Weights of a small GPT-style language model, trained from scratch on English Wikipedia: 89M tokens.
Each number is 500 + 25 x the weight over its row's rms, rounded and kept within 0 to 999. Layers, rows and columns count from 0. Numbers have three digits each. The size before them is the row's rms in percent of the matrix's.

# k: layer 4 attention key, 96x96, rms 0.0615, rows 40-95, columns 48-95
# q: layer 4 attention query, 96x96, rms 0.0619, rows 41-95, columns 48-95
# v: layer 4 attention value, 96x96, rms 0.0621, rows 32-95, columns 48-95
# o: layer 4 attention output (transposed), 96x96, rms 0.0772, rows 32-95, columns 48-95
# up: layer 4 MLP up, 384x96, rms 0.0888, rows 0-8, columns 48-95
# down: layer 4 MLP down (transposed), 384x96, rms 0.0893, rows 0-8, columns 48-95
k40 097:560508558463499512485511494462465516465536521511513452512505510475463520486498513444503523527496501486514480449498499495489513482501555494577482
q41 086:504506519499491509473536472476479483502489484516494510499480476473546498482470511509508545478451502497531480538482528536499493472476475498486463
k41 089:478501535543502519504494502502495491528511510518463500499488489515505483502466477546482506491439475462489524546493483523511503506489485512501501
q42 087:541485500543478523542510492491488518500503513521528545513443487452505482489498500479512470484470523543549521507551529506505528510501508505508461
k42 081:545489550535484485512534512432479477457506518528535499513492519436523502463521491485510499481482516519503500513521514519501510485508482474514477
q43 096:499475511511517497530548542500497519469506525484467465525448513463482455515540504515507526491513515496497472537495524472516455484543527516465530
k43 084:502495509531501523477498494493527508488541545499523501485467515512470506506513531506481493520554533546523494490537524502477431450550473507474460
q44 106:531510546506523522508552486528478538499501504529513478502492488482479465493478536458477465531478500529507498466524467487458483505502543489562481
k44 089:511547552536494498514546513512460547468460468468528484491504502455521481492459523486492508531479496493514477482499471518506519503503524505552478
q45 086:519495504476479516530475449505568512515538533515566499543489486531469459460509499516479492495511516484528476515535530496505507493491501518486502
k45 091:511480501498500502479517495490545515470489541508552509493440511513506460499496476521503492501525451506489488501546489480495463492507496472460505
q46 092:506472543415493495536449490490443521489453510477524509514478496492545495482455501468501490484512493490480559496473491522487533506501496481488488
k46 093:496491544432528504496468460485451479531441530489562491538482486512494492474488524483543520508471505506500511480510563552486518474493489507518439
q47 091:502512455512497472485439482539551501495448529525541485491499518498523519494497492546494499500511499477561522490495501469510515513447535522491495
k47 073:488493496548470462530447482493489470490455518540493537548518512513503510499509507517482500489505498539537518518498529503467541517444495505477496
q48 086:430542541535498510528482461491439535524474474524516470509508501477480521510547565464506530558510493513485512480465487513483517518482504493541512
k48 088:518494565486476446497486481495479503532464500523528461529481493491443525502450527486513557505535514507511501511484509487471484471491499481566436
q49 091:545522492531472477558484543529459474492516511450508455505472481496495542532495514542484505499504505507490492522489494517492487462523521513497469
k49 089:521538501537499460518461524500472521464530522467480538512472495523481518557523491505509482476483497535496532486501477491501481510534487493507497
q50 102:514430492538505542476530578491547485471527505483490530475521517502522491521517455493501502500505524460504497489517505487468496490531487528518534
k50 094:522455482541511535495530537500555514479516493472448504486530501509524494532530482517485528516562513449478521472516503490472528469550479480481513
q51 085:501519562482508461509541548483454492479478557485519497493464476487471481533464507491578492515487494505512534463519496520470518506512529502521490
k51 088:493510570494504480484538544488474481499506534500527494517545477494484474530493487492555518483472505526458512463521538530481501462518458515561536
q52 094:535490500538481460508505522484527514498534534460525481521478475549492504509469500536495417509476489534503515546540508502511506538537485504452509
k52 093:514505475515503483541515533498561493492490494479525540546484468529469514494517493555493465478504479516514519524540512501532479500508487485499504
q53 102:465479509459517508450496528505480478536575508477480493485515518518490551548495497480552521510520518470459537440474492511491489523558530496527491
k53 090:470506484474551540439515524512475468519510496452470495492543516503491527525524524470523543481485511472437496525468492513496487501519504481499511
q54 091:471513437526534501526469483511486430511513495542498515434526518455506503457473509472483490493488485498486521479499462486518541510465497488501510
k54 087:468545476495545478499485483534487486516491490478493531460459487494523455507466481497469499474523523506504488514470550512472561539492520515506518
q55 085:486519523475506543515482534541509501532537520523477483479512521456547510510498481492475497528508525554471518457519527480494513462518475477474492
k55 087:490494505510515497511468532529509449493499499473508476479515503516501512486496480504474516537504495497527555483488491521515533485528490487493503
q56 089:477508505473507562493519514481468452543507486450499508494491491489506513511460519481495522497514473489468519462459524515482531496514491480509507
k56 085:467472511492500507500484498464457450539523474477489478494510485467510487500502513482507513484492452465482495498504524539476546516503520529445493
q57 086:480489497518474481497514517547561511455516536554516501516504483523496475472484507550520482507484472543516557515535512496505518512511501459522506
k57 089:513531498495475490485495508498521468500461499541527496486549503529510522455511503546529500539483455529480528486520540494504501503508470476486486
q58 091:474507459519538527463499513525515497497525468518491530510503547531503477536520479507489474492481523480561509488440452523485485469501500499532489
k58 093:490489500513554491519451472530509497473549431500486510528488539490475471506508491490478468523487508446544515546469500495484505455514474514513427
q59 089:526504513501440463491455451502527506520478523494528489477488492533506503504482489501471507494542460501492454507494509459513477500443538489527518
k59 089:492500515481484495520477464500513511490515531504526496498490471496473494513500458483497488498529471525477432527545479478492523520437547512466528
q60 094:475514480491500473489504457476547495514478513493536501466526502553507504528449464499518497474561515486525487536526524538495482516420512477467519
k60 092:475475456510520470523470509534509470561479517467527496473522523501514521515478487492532457486492494500507484472530479495532469531452512497482486
q61 083:515479468528503481498529532452504463484477506530468522521558506485504435513504525501469460522485505475461483491529456460485519486481534523476513
k61 074:504515516510490493491509491491484508457519542517504505488489495487519498501475521498519525476515497499494462463514467479504482493508500525475552
q62 088:480497468487486489472543506445474503496516484516465485502555502525499532523525528497503536529540526476508484500478507470503491514500496510526529
k62 091:499522498518484502527526517528498510521506530462478492515523539524501486546500495500422503539529527464486467455462484483460504500502527491494544
q63 099:498510520553491515487478507478499501525509461539469503532537473462528536540521486472538494486550495495490509482498497542476527478533510499492521
k63 101:524510518516506520499482500508468442485458492538436486530472488482472540519530508469518460522525495512452466526499473534476502511499482533534498
v32 102:455477496503488469464492486486514508510553506499487523483511518476530512506472523468526507510511484477445502467535498513531493521466544502536495
o32 099:531490480529506503514504525499518497489447468518520513515469476481515444431510546533475510532491498506520532527499482475500475455510479508462517
v33 107:504506512485461507473491472497509483448487516475518475436493497502519519528495543509536474537456534479463457509466505535494514469460507496490466
o33 104:504453486498491520524480472512480489527495502507499512523539506462490512464532513495478465498538515513504503513551532504470481485520467486443497
v34 103:480507484521491479487485524496501509490538513481507535518519515499486477463475504448497554535478482484531525491496533545456490501531502508501578
o34 100:482507512505530501520475492499473498474501542497502509526483538506490538489481514558471500472488552541450501517479506474534489513501504520505463
v35 116:498511498491514496538525482505513535507483500508486470487524497510529492483484458516467451507497552489491479461483502526506478529511530438520486
o35 120:528507499556471471482509498445459458502506533481477493517514485478525526538490526479534504536527476497495476511509499478482484515500521519481541
v36 103:472538532510501471465499487474508481491505510495463460499484489463525510483515534557497492495578473520461558486466515503499531455504484532482482
o36 107:489448499499513528491499500540500534475475479468503504512496552532489451481498488472503506510483485465514533496498501512488540514518506498455469
v37 107:498491514505478518539511452570530500487541576507491515484517451520503509462518481512502539515488486476481498481482526491534516538533476494482483
o37 106:500489533504486508513485516495492511484491462468475512504539530465493486529506485469511485490504476501463501506492541465489509494498486495503469
v38 103:500481494461485481508504531533455508513531490517520483583473499492497443503482514476472553515507503482507498469448531510520523502485474507488533
o38 106:515529470527534537481526536484523531515526465484497502441532489558485508501488498514517498493497450501491526483493493495514469497491492488516531
v39 108:512455533532512534500470485494501468507476508481482456453447477497480509525461499500480490519493499486526501527507471508470526540509531510521532
o39 110:470541457504515441498469488498517568516477502503512532485504494506486525504529468514500505524520535489532500528516484526504471483455451490480496
v40 111:491495513536500484523532448518479512444481466507505497517516494522492481523541446484529560487462486518489448476549517478515517480491494457459447
o40 113:482497518472510491513442517537469475532510541468522475495516512497451510542466537472502474506539520499489523476483512482460506503489530507517501
v41 105:506500506500499489504508473453504480528497504501475484529439481552548510530524473532520507529498489506507483514434504453504484486447558489559498
o41 100:499520453462495526519505514524501495526539505505540491489541502478544473476487500475502476484482534520496488487529479505537524502534467498461546
v42 103:493519478482500501499458478528467516507470521560480496494532518524542515486481492503462487473487546508438510527556521501488514533462510521523493
o42 103:490498498505471494506508480517473505460483498510533478525529460457504498468526506504527511507517462503478482501537479514448454478501502506533529
v43 109:529495522542481482490513522526468497547493479497488516486475477501492493473489521522494502481535478534483445532535536489479474483538468519497465
o43 114:474534510462561490498553517537532498486512519480529503489508508488496497503512448472508515495462510453499523484460465497500506519496513476535485
v44 119:508452517551498485518480494482505546478521488449511476476533508527513491456521502522504506516513525525512487522458502501509496483477488498509519
o44 114:509539512437533497478541477544501454495512514539470497448493506495516462505513472495495469508540477545487508492489528524465533515575498508506512
v45 095:504492484532500537510533507524471505452509506511495461512478500507508472520562502526468506528483455518525470511553476533477485478474487521496505
o45 094:523498507483501463554496464560505526495493493466536481473472486477474503505502515473532491460516535468520535487506483498509487497471502496504485
v46 107:520481519507443487496451568500524507546548466522536509472478525459495466466500468475491470491522519510507469504507519481501504506451541543513508
o46 107:495502542471489516485496500479474507500506489525518484523488446541475564463523476516490483513507481512458538513508474523511495494509489473526530
v47 109:467499497491488487513524501510557508487564481482519429488494478496501501486494546518530473496458502516521494463483514533480518489464516464557448
o47 107:510553487499517492500454478504505491475514522516476484497497530486477526503523511454502524469530482459508486518508478522517449502497503517451547
v48 086:490449512524488469517513505512491502488533466503499504528492469503518550518539481504458460496469478459537523484455500510455517517515491521512490
o48 085:527488501476497542493537539474529499522489494496554484418490535491489483523487522491464486494505509502506526487562492463527489495490483520511464
v49 108:503546509474480498527480520521483514472476482456495483476518479537548497459545510506462481490444470497511505497472507479506496520548537479469531
o49 107:516486486513516496499524490501479511516485507495499506530516537456498552551482534464502511506530508550496463480481542548523521505444495486508458
v50 097:482491488543516515483483489496467518501499520549518460487506517513555486513481479506462491488477513477512460510450509469535515524565463526479511
o50 093:542515516498536489496510471496469520519477496512489478497540491483502525501473486470529509527511497513481528472526504508503471483472505492530492
v51 108:485502463500500468528494522509502490504493500526469474520501472518472485517498533533454481491505500460504491479498532499476459491500537515468472
o51 103:493483516530518513491528490469550514474519503495507499495494529506493521488512474488504490482509518471499527461486503468476575496471494458498519
v52 111:478484498504511510495486488495494487492517509529499522510478458549493477505532500440487524499557462474503509467519522517495477556505485500519487
o52 111:475484492485464468487485533504507525526504518470508453480506494478514512554490507532491522463464552529480515500511507507515458478480487514517497
v53 125:504447518477497531477520467446510482494496505537508483485497493504518485506481502501482563472539472510530466494499489520517484503497470467522511
o53 125:481530491530517470494498491529526471515503474517462533540493508508495513516519499529505483470439523497496544523494474499490486443500510549497509
v54 094:512465549473517480475486502488470522504492565468494510491527536495500483506505503504496482517518451498483518473449500507534539564474520520518492
o54 098:507528466566480491511498485498508498498489461510531496494479486484497467538500485532511459483514464575501511528532493505507521482529525508470492
v55 107:481509516530477507549499486488518529488502494492473512509509500459497471518470525439463537460502491521492484513518515496517493496526502495525459
o55 110:493519460463484490487466454489517444496484469539466490492538539538493530506501513551517484538504487476526508482480495491511487497472502490518487
v56 107:450547495513502527459469506486536553553456522458516522526487466484527459503521501507521506567488490494476540487436464500479491523500494476541479
o56 105:512458485487503503499503538500512443470505527485483517479526533503519493499520454507493498452463474489561503506540507514537501475460511497450537
v57 112:510471460471499502502493490454531469510519499519503523449493500497537461504504496446540504474512475543540510499489467494516514526512546489509464
o57 111:554553519489482479545473540446500506469465488497506477573484492523463504458502502528497482522463510494538478500516500512527526480527493500491456
v58 115:506462448488530541463500508516520526509505513496504510500458519496479524490563475482488483536488484537458475492482517478517508498508460491523508
o58 114:528511510495488454562490528487467472477533514452533508503518490528521502530498491510494463474540490476518507519506483502487485500535520481512517
v59 111:499486464526511522494473495488512527523451523489475478505550504511458505475462475494527498501476479499487521460501513505554492505526480504520502
o59 114:545549537531481489482530535462521440487496527517487517504473473465527467526506481475506525505540495477525476465514506536515513463474518520495518
v60 107:477516508492479574475481505484478532500510521496487519531498494522457499518436490508465511495486498507535483487457499538476523438505525535503494
o60 102:515517459542529492483537554500524480510516521500528488455504511496497525477501462535494472509489483495515526483536539496519469567481476494496490
v61 096:467533518470547501495511499485495493495502540509475487481510445452521461490499470531493488472527491517520505521545514461536520454505534498511532
o61 095:518480453499501497473492475533486494516519458481506511514472513532481513486520474499535511501514529502509538487475487520496482540494460467461488
v62 106:462519489494507526448468510496507478505523497487464465545518511501525463466520511544463506494503476500480496501500522573464517484496479496498480
o62 101:530452474507534493475539508520486482463497503510455524492505511502502502501526518494548472498520578455496512516524480476523480496537511496532521
v63 110:490538506565481478472481494485456457467515531492467482508497504494479523482510480494469508521518542526541480476468523502527458465484484522495462
o63 112:510494497492500495469507450555512497562475479495504516448510490549533499450464511487507506473478542493455533483539508501552529508515476487477487
q64 095:522520541531488529518515503513517501474557524529537457502505505466508487513512526499487468476489491536451504500473491511456511513522511461467498
k64 099:538515452490479478537508460501494546507500501472481516508455473452490499506503537491467472510498509501540503478508501476504527524493525503526505
q65 083:447477512467507487448487470495515494515530488463501530493509503551478461499484491532508507528460516465525464542529550485539502494519518522520512
k65 074:524495450519510511507514506511504495495552528483485522484525472521522476515473546501456488502478535474543507487459498493510510499544526506468499
q66 116:444459524468559505519484525483465466560503479487438526490510492519499508518541526506502523496495544479410538515487521530505501500529505525508510
k66 074:456496484426484483487481486501491451522530506506474494465525500521523518511478472482520524512491460509485516534468542520523494479488482503486484
q67 118:516530469548466525483512475492498504484474499543520515493519505529458497525519456485497476484536516481519551487483506477472495500497514477479466
k67 104:530526543495482522497503437471451501471509532522514515523499499509499514499539528478483522486439518526498530466504495441499496488530524484504439
q68 131:494516491501506523463515482433534478494509540513525491474516486499484509529516470471496527496505495497471524507447554469451496533507510482486461
k68 098:497479515471530496520502501422494469491488530543480493479476501485495488504529506511494518493492514515444530496536551495482517520521529480535477
q69 083:496501497498499492503485551470507524436506472490513491503501552507563453488500486530471555481493525478501493530519483499540526536524484481503504
k69 162:526498473515541508490477568469543496489513494507502494489496518508508447499531445508478547469518490468509467555481506537513495550501497500490520
q70 081:492502497516477503517530482516483501485485509529498498455517486477441527507484500532500486476507500543514516501484455524471549497480506467554494
k70 084:471508461528542516493495498487551522474492494514506517479461487487494500514487498427496514496511524528504483502439515492491500524462512453469535
q71 103:464499503515500484482467482482488489495516474480486535457532527515520500551515469492463480506555510469511480459505529479474481563483538478509534
k71 075:479507482526500543476501542503506519512491525480475546488498537482505496523479504498498541523497528461485497554488525465458487504485504480519479
q72 071:507480481508533499480490503512533461490527492481478495477549509527534481527506472494487492481534488473493432514470477472486447505489500500508522
k72 087:490500504479514520487528448495508520503555499517497462476494475463502455507502502475481501494496487477552529506489466491484531513474517479475547
q73 103:530490507489529506517492494495447554496528520487480487544508483442519509476514526489488541510448507522503465484494522492497512491530529516546477
k73 097:537485497465499507522482526470478520469525507539479510515477469463467502539498537546477535469473520499469486460524485507484548496529449514516481
q74 092:546503494554501482528493499524534541484474466541490509546463470494544514463542476513526471482477488488520528478510491509499476485505470519498467
k74 079:544527512507537516497547504484486517483530530512534500523528488503512494494509478497469508550489481541522542500515453553463521470496497474506464
q75 080:480481499461480484534521462493503519518464489502524467513487468500519493446480508502482493499474471518486491499549521489507557549450530505483485
k75 083:516501503484508524477530536501499479509516510486531500492526522517503506484444509498456471509462459556506472566524457508477517474497484532504526
q76 091:514495501527471476481513507467549451497533508503502518501533518522486531528510499461521513473497521497466525507461524520475516509546488518500492
k76 075:474495498510499480493495536484511517494550486458451516478528499476527511515505528483514529536455513476489521467467502529513551480517483528475516
q77 084:485533474484497492454516483469530526448521508495561452487481501532463494521502508521528495530500469527529506456497484527536483512467524499482487
k77 082:484475484500523493493471529502563500523501456494487480466515459522505504519500518511504528460519457503518444507507521472494513516496469477493538
q78 080:496496464494476494508491502500545501490483500528557466504484522464494474499488506553517529552489531482509482506510548468515469479517487502490508
k78 088:516503483487496498489456506522518503484463511492500489505517468548519440508524464539481501496543499477523511496488490504520492498521442511487523
q79 099:490500545484526506498558484506487495551486495498478522504473466493538468511464499518540487530474463507490514510469532544536515472547469503482482
k79 090:471492510446510533517518523474492477541464490523507462532494496452498504455522530532518498521460473501485517460518559533475491470511495538532479
q80 085:530532478493482502457515456516490515523504467519445530515520527530469514485530491487559490509518491476539533505482503469536464491499495508505480
k80 080:518525491466493488418527442552518504522558468543516507482516487532470516478524504499507549487479499472532489469506485520525506541514509517511482
q81 068:509500462522481478479506492534508548499477530516486491517513472486488504507520512484557519490509496533545458464501493469481502471507503508599482
k81 089:512498473474522448480498487493546501472543521517540519525485490477475462501483451510474517489496491483524533493488438547490530543495480512483534
q82 078:521530497505478512455457475511474490471491526522526459476482498507484473513469491497477515501495463515536486516486504468505469464500454476487523
k82 082:518546505534467480521470495491531480514533512504475495498479516533505532506464495493490504471517486544519481492504505483482465508511497499488494
q83 083:542486532501476502517502511513498473539530489496523506508467484443504555528494469514533490489569471508515503492509539479475454533493505471494458
k83 079:482453504530490507496461522493484518498557516480545472493521513538517511535482531504525473536481516507524500482490520498450490491518505483423518
q84 076:466469481532472497499526505517478481473489468474494485448536503478463537505503529513463554515570485513471512462466499494493517531499498493521523
k84 075:471508482500489488494482526495505546437527523488473456516477496486482488528506483469519512471495502527492530534503526504498555475468504515504547
q85 084:455520519507505468479507476481532532500477529540506507495485460533499490449503547485512490470481467541466488507517507528496485501473506520520514
k85 090:483494515528510503478495494523498513515452498509476519503513496476497513490455465470505447520511479530453489525509483516541482524464492485469489
q86 088:502473526477472534512526535470481481520515525492489486563497495465521484505465497524512494554477516489505510520540483483487466504538496466492539
k86 098:517487479494495494514519486497503490516514528493492454520483496475472443487534509559507488488499524501457483510511533509466521502534492499521491
q87 086:515516499498490498488462513498511522510440527523496508464491468527478533496439492479531530465508484499538513495484478488509504533473484468487503
k87 086:478549496462499509480493506490532509508446490458527457476477509504489493494471524502520539474484512495470550486481480487493534528457486531484480
q88 091:515498505502527519507516546509501499430554496483485513504481503500521463541487484528471454516529507513489479482515530504483502497550505498476498
k88 084:476492484504535488522489496472522525478504537479497524447503510479521463535531513553481492500519539513523502472522520485475481510543515491515490
q89 093:487494483513475453517528510510585525490546509517515486535510496520485464505469488543516509520467464538509476520530484470547520503525504498480489
k89 095:521510469516471460476470461503542510514513486552518477485513494517469457497468460536464477518495466558491511559501513483517452508482495528512525
q90 086:495498530467510524507466531458425490495450494491493504503517504463523464533505525480499516503464551512469495483500500526493562496504525523512510
k90 083:486470520520530514529464503485499503504489520486513511478433491472501513511538531475476519496502553479482477449495523512522521519530543501549487
q91 081:491500495526535528456526486487541511464507511555471485505511497502517463511528455520501485490467478492464492521459494517518475467494501481501531
k91 098:510503513518469516504524525482479527503510476525462515518493530487480493545470453474491469531496523544532471517485517496476476452504458518545484
q92 069:492485459510530531440518526505542483535530459465492476500529521496475524542469480496508499550479549489521488494499499503476538468533492461489531
k92 071:523511477488492495493499475518472513500458481491472512518490548467531475513535493502464500522536484484510463508463532498521461510488550527503458
q93 071:531498538502434540489515542486463462498496521541465481497531504473543499488505486458515542458509490458466482482462519507489485525555504481513485
k93 107:523500503505470531513487505510484488475518492504452508514550552489489558526477528502500505571489535495475494460500491473489502489558510526551488
q94 083:475475489445531536517453509477474463481490467478517510459519517484485498514499542499485479535503491476495471534517523489450505525515497495481539
k94 085:484494502490487519506548533493473516503447508494473484490506531462511484511537505542468468507522496501472492524522487501513548501502610509539453
q95 086:522466467508465509505515498534505473460513492497490497456533500491525519456512521510446481514466553527475450496514501461482534505544486500514507
k95 080:564531460508562489521480469529510495507481496509470513502446526511494481486506543449462493487492502518465516512476486508489566487524493571523493
v64 094:514480488494574472535491522503488528513498504510478519527504501522496521489526516434468512490477543512524537489486506520512439504542506524441522
o64 088:508535471492470486525488484453534517484476485474562498469489502514478483474502499544459493488496481507522418503545455478541513492474495493534494
v65 100:534490503496541508518476515467495501517494464529548459496500490507508494495489527509538525484498512500562527485467473526472471515553481491464509
o65 096:482461444542496491479505490514535513526491470493531534518527503467501515503520485510444458492504513465505472488539463445508538492456508532523502
v66 107:490529469487491500494484507530546530519484505496532504546513517478486466449468497475533496478505502489468470460493465433530509497503462470523472
o66 113:494474510482510519493525499472451448537509484445483505496491476502529531519472508490479514503538469499474478555460547542482530480516512528459522
v67 100:509519460533525515473522464480510478485498517485482466513494525535507516513481523541488480489476521492489510499464550507503522479490437510538492
o67 097:479500522512494499502504538528454486524450497487492512485488471471527483509527505473550509527494494503510462504494481526490471466533483514491489
v68 090:515500501540474509499516468469515503563479515447517467494516514492515516524498499558500478490485469492427524520490518508504521491506514487540479
o68 088:467506544502529537491537500540491501465483492565495518514530533487502526481514478467497487490479479465526501483445508524521507503477514481488485
v69 111:521477497494458431486496500485506522469518530500489475486521496522478482488502496520480466467524537470511502490467539520518507522461512522485544
o69 100:510508511472532525531519516447433508486524493516434523509502519467496499530489524499465502541474487523526453519501488476510492473529501531515512
v70 102:498497522513486452558533519512519503503540516508475550487536475492538462551490478479503470484510492482493524480491486475506519467494493468502459
o70 097:523510475511532504520476459503432506524448502488481498470472518505456547513542526493493468508528512518526475528509503539469496497455486536467499
v71 086:519502473530532499533454521517493507515503483551474501499523472443548536501477503483497498457515503516513505489497506481489465510519545472503492
o71 079:470487441478503501450511464496507514510455511485533530502490534578440485475505487547516539499490507459543477523504518484532484480483513501493487
v72 092:541511480513515486485473479521524509479529493502470463483502455532492448530475521531498497523485519536519513484486479515499507513435460491514460
o72 089:491463485490501489536497525496490460518521493480424522483529541472519517500563486488482489522512541466474486496517518500463493474574514520503510
v73 095:546492509567489494491467467465508505545499524504501488482477514475517499446531488464470493508521499499485515533479527517478464531478489521536517
o73 087:543491496525494494483496515514497537479480450500508505517503489484506530510489489522481511465450542439544516503509476519505490469503502504554503
v74 090:538464514521493475456529516484461486502518496492497536511503503528476547492468498516541499499494520467514512499485472518471493547522520484518519
o74 086:465520480509482523530471476528522523489516528533522465509485487433494489499524483531458505501462488552555515493507490484497502479458520479496492
v75 091:531475468489487537478526473531524497492487467515540487497516498467506513499486505487492514480437487526507486503484460485511491458516522462481464
o75 084:471504470496515497516455547498491443510496498453493493494521493501473512496523505509499510524508543464452512467504520525479545519466506490481530
v76 099:524508562452504459548489490494504510492475504503487483459508504482510483465514534535512480525491529486522529511519502505540498528432501532483503
o76 095:565491487546498509492511528474482515477504487495502493516493516471498517523529474486472496483481507482522479469517516491497511483566468496558473
v77 106:511476540503539503484486519489514533475524514470489505487534467522486491481490528509510527484509477550526551524502477519455449469550458502467503
o77 105:468512480555494516501482457532509501475518496548480528456503508453494487493507476521489462513502472484501489497520517485491473528464519453481529
v78 088:460459523476500486523508516498463506528496512483503471511507481499489487536468528518535494510454533547508494480538488526492514513475582506529472
o78 082:520507496485479511490508482458518525455504528520505517506498488506482490517529494517498510541554484489500500429506507480475513507496429508471502
v79 093:510487497524483448493535530517502508507510512478500496558430504482444513506494502496482531486510538529501498472474526501461507476533512476511485
o79 090:541531499490504500512491452544524516520491510484516500492525451545481507479478520494506458520483450467478473537513460488538496508425469489467515
v80 079:479466506556478557436537524517509501538526522499495503478498546510520536526499507506456473504524516508537469479524536510478510450523490493494534
o80 068:451554490495514467521459469487512468468496503554461518504505482506514486465517504499518513473485483513496503541489467538550498485513558481462512
v81 095:477489530523511435544493478466508545475510505504475537472509497544517560511501484502546503501491485481490501497482503507495517480490515513502463
o81 095:507505492488518515490519474544428513485458490536471488464489492487482457481502530525480513538496501495565501486518530497502467507519501499478476
v82 103:513523510493466537507502485483501502477480484500487428506441552539514478534500503529489475516505511447496525518499519508514504509442517525479491
o82 095:525488516492496479523499495483488507517503500505454491543521478449449507488497527479519524527457523529465473453497485518504512510555508489538450
v83 105:492505477539525519491500477513520507518499491489511502552484492515501563531508452479528497491474540508532532443524490462494461475541505518471502
o83 100:455507505449512502508457484476479522538471484476485496429512511504483486489496546505467512515545488479487469484496484467519531526456514486477504
v84 096:464514481505526479523457514556498480502491472538513551484512466496474478472512537496519480473509501541533461449501492498523499552515534484504483
o84 092:518483463498507506509525553482534473530534536447543471504495544540503493514524441512461524463520485504516501526525530476508520454500466520457539
v85 097:549479493438516566477527468511519500487513484480516463520476519530493507469476530487478542515458507481463526484469470519500458520476509531496549
o85 092:456525504503481504524474493508467506478492480477495486581510502456508489468486529456476485494485523508474487498470512471524574523522525482526479
v86 104:519476483504503510475527488484540480501471472483497507511478519507513511542558534507495499508487472454472511471475447481498538519537499483500453
o86 104:500496509496537500521498465527448522513446511477582499531514491472494518478475494461508519498499488531467508466505496497486543482465533473515468
v87 101:496491491505486492497480487530503563476482509451507490503526511492502551481457507516509491481469540492510532527531493488517503472516496543454510
o87 095:468500490508497523492490513472481455498503482538450497456511514486497452527480483524479531561516488482506463471492546487495480522514532447500535
v88 094:528496498475520503450494511521525527465492515557498478505527437484516519473482483505496532480464496533536532486488493490486520494502480496517501
o88 097:439481478495498504515460531508488499488518508450529511464520512522515502510519505510466502526543534474526471479478473483481485492552535492490521
v89 092:504443537550559482504507530506489487482525514505543555482505493479502528490464518494493488530540486513475468506531482506453529536512510512503506
o89 084:479526503488441487496497480542536487461516507525528474484493492538509489510448491569507490510493471530497526501501515521540447440506489478452497
v90 105:543484478507528468483496473473538512508501491542506472453454502479480479525511519455511463490484501454499511516453523511512465478527507505519514
o90 091:518524481539521530497443467471450548509471474499494519544514493492525519469485506537488523515484532469535480491506505475484501485457461528528492
v91 096:487508488527518501514505569490447488474479486490492555495534496488465520487535502501520456508498524539559505519478533516519500548520465539492493
o91 089:467492478509509485507498517468543511495493478497530496470458505540503466521510474513478517501527484485476535507543482454481471475490501471491499
v92 081:521461475490564506477507497508506565537461538513485467537502506511476493480505498495509513493498489510483477525466546519493467495467492508530440
o92 075:481525519497500495530522519478460477456510533492477523500481502483465512481481520477503532475465483478537475508494451513481524471513512526491536
v93 091:537478502509495470519520518507453500528498490494523466489533502470516504492502471517523506538523494478472526499524460471477524524500497500482522
o93 084:503514541494473497485503431536525504534518480534527517495471506526465481509467510494502457483539468512558519488488509498482512475512479508546472
v94 101:497506488544517456487456477553523508497521541498562534463495506534513494491482481471497497541522498474478469491504527490479505484526501439529499
o94 100:539530533504487524485501472520476519517501502511448494522462500485507491486493496540509515462490456501499517527480480534538514456503456507439510
v95 109:481533549503495525482453531494484480521498538499464509473490538468491505489513533523527464524514482523494499552504546463489540505475525474494501
o95 106:523521514558523508471506484510549519479515539533529511513479463506462517505514431506558492484467493501511534498516507540508440490528475478493494
up0 102:490536508488482525498522469479507505481520482496488520521530491541466510493487473496511493438498479446478533501517474500488503543470504489494514
down0 099:456493500545503516494503536520521463516541472511504491503521494469535500508476536536488514507514503441562507537531470481475518476482534471501534
up1 100:496507514550489510471497527523533510528532478515504505503475484477485434504496490465514476513505562508524505509504524467516494551486496495483483
down1 092:558496490517495510489492559535504536495496493500473519509476504494539540538482475518510475476498448480480495530505467510525449516507513515511502
up2 104:465512535487532534502486514520518508526521481485521504506498503556495485569505465493508489490485513539492526502527500488470508535481505523513434
down2 093:489500520520525481503518533491532500468456467466497527482482508500470523475504490463481490524495499491500511495498495487475478507497467493512524
up3 085:523513529487501485478503492505488482515498517518502496551468452519459508479474499501512488474475481513577518509485510530524509488469507490502471
down3 089:443488463473507482513499540489519480487514460456533527479513518489510456559490489511483468501495518522575484494531555511488481524553518503510506
up4 098:472508488503513475514522501512515503502510526496462502504515479458471522482478494461482492474478531509513522473500462532506560507543505533501492
down4 092:527501503527500509509467550509521542484471518481452490476526525484469501486527480550540523551483479458489489505491511480473548500510502459456455
up5 104:530508548501493480464501485472478493488502480494507475518546472494511512464488493503570522558487454527517483512501479493507516507499465536472468
down5 109:510522537473470515473529472503466471472514477462522471516499510461501480486522495505518509490550486494503532486495518527541485505477505526488476
up6 082:457494510502470479451493510535511439534502491538507500486516536501526511507516485494520503491468460487501543488475480500495509551491489517486493
down6 082:468479513504469487498493530437485523523499508485483453503476553523514474501478503554542484511514489518499477523527509493453517488486473506490490
up7 094:491493517542520508512498501517518482428481507445552511476514441512518529467478467484506495501477456483527505497566506487484491521512490509483494
down7 103:510449510499519480483521487468528481504514500469484603522506521511496491478501532515532512489495527499505490517520505511498495467501500516529492
up8 111:477539513493539458492507487533499487491513442549467478489526494489515504523549521460526461525453497519473486543512494516465512503520529524524464
down8 099:492470527450476479517517454502481495508511512469436537491485473545494492497533492510542517473458518472467524507500499498507513496499508528507467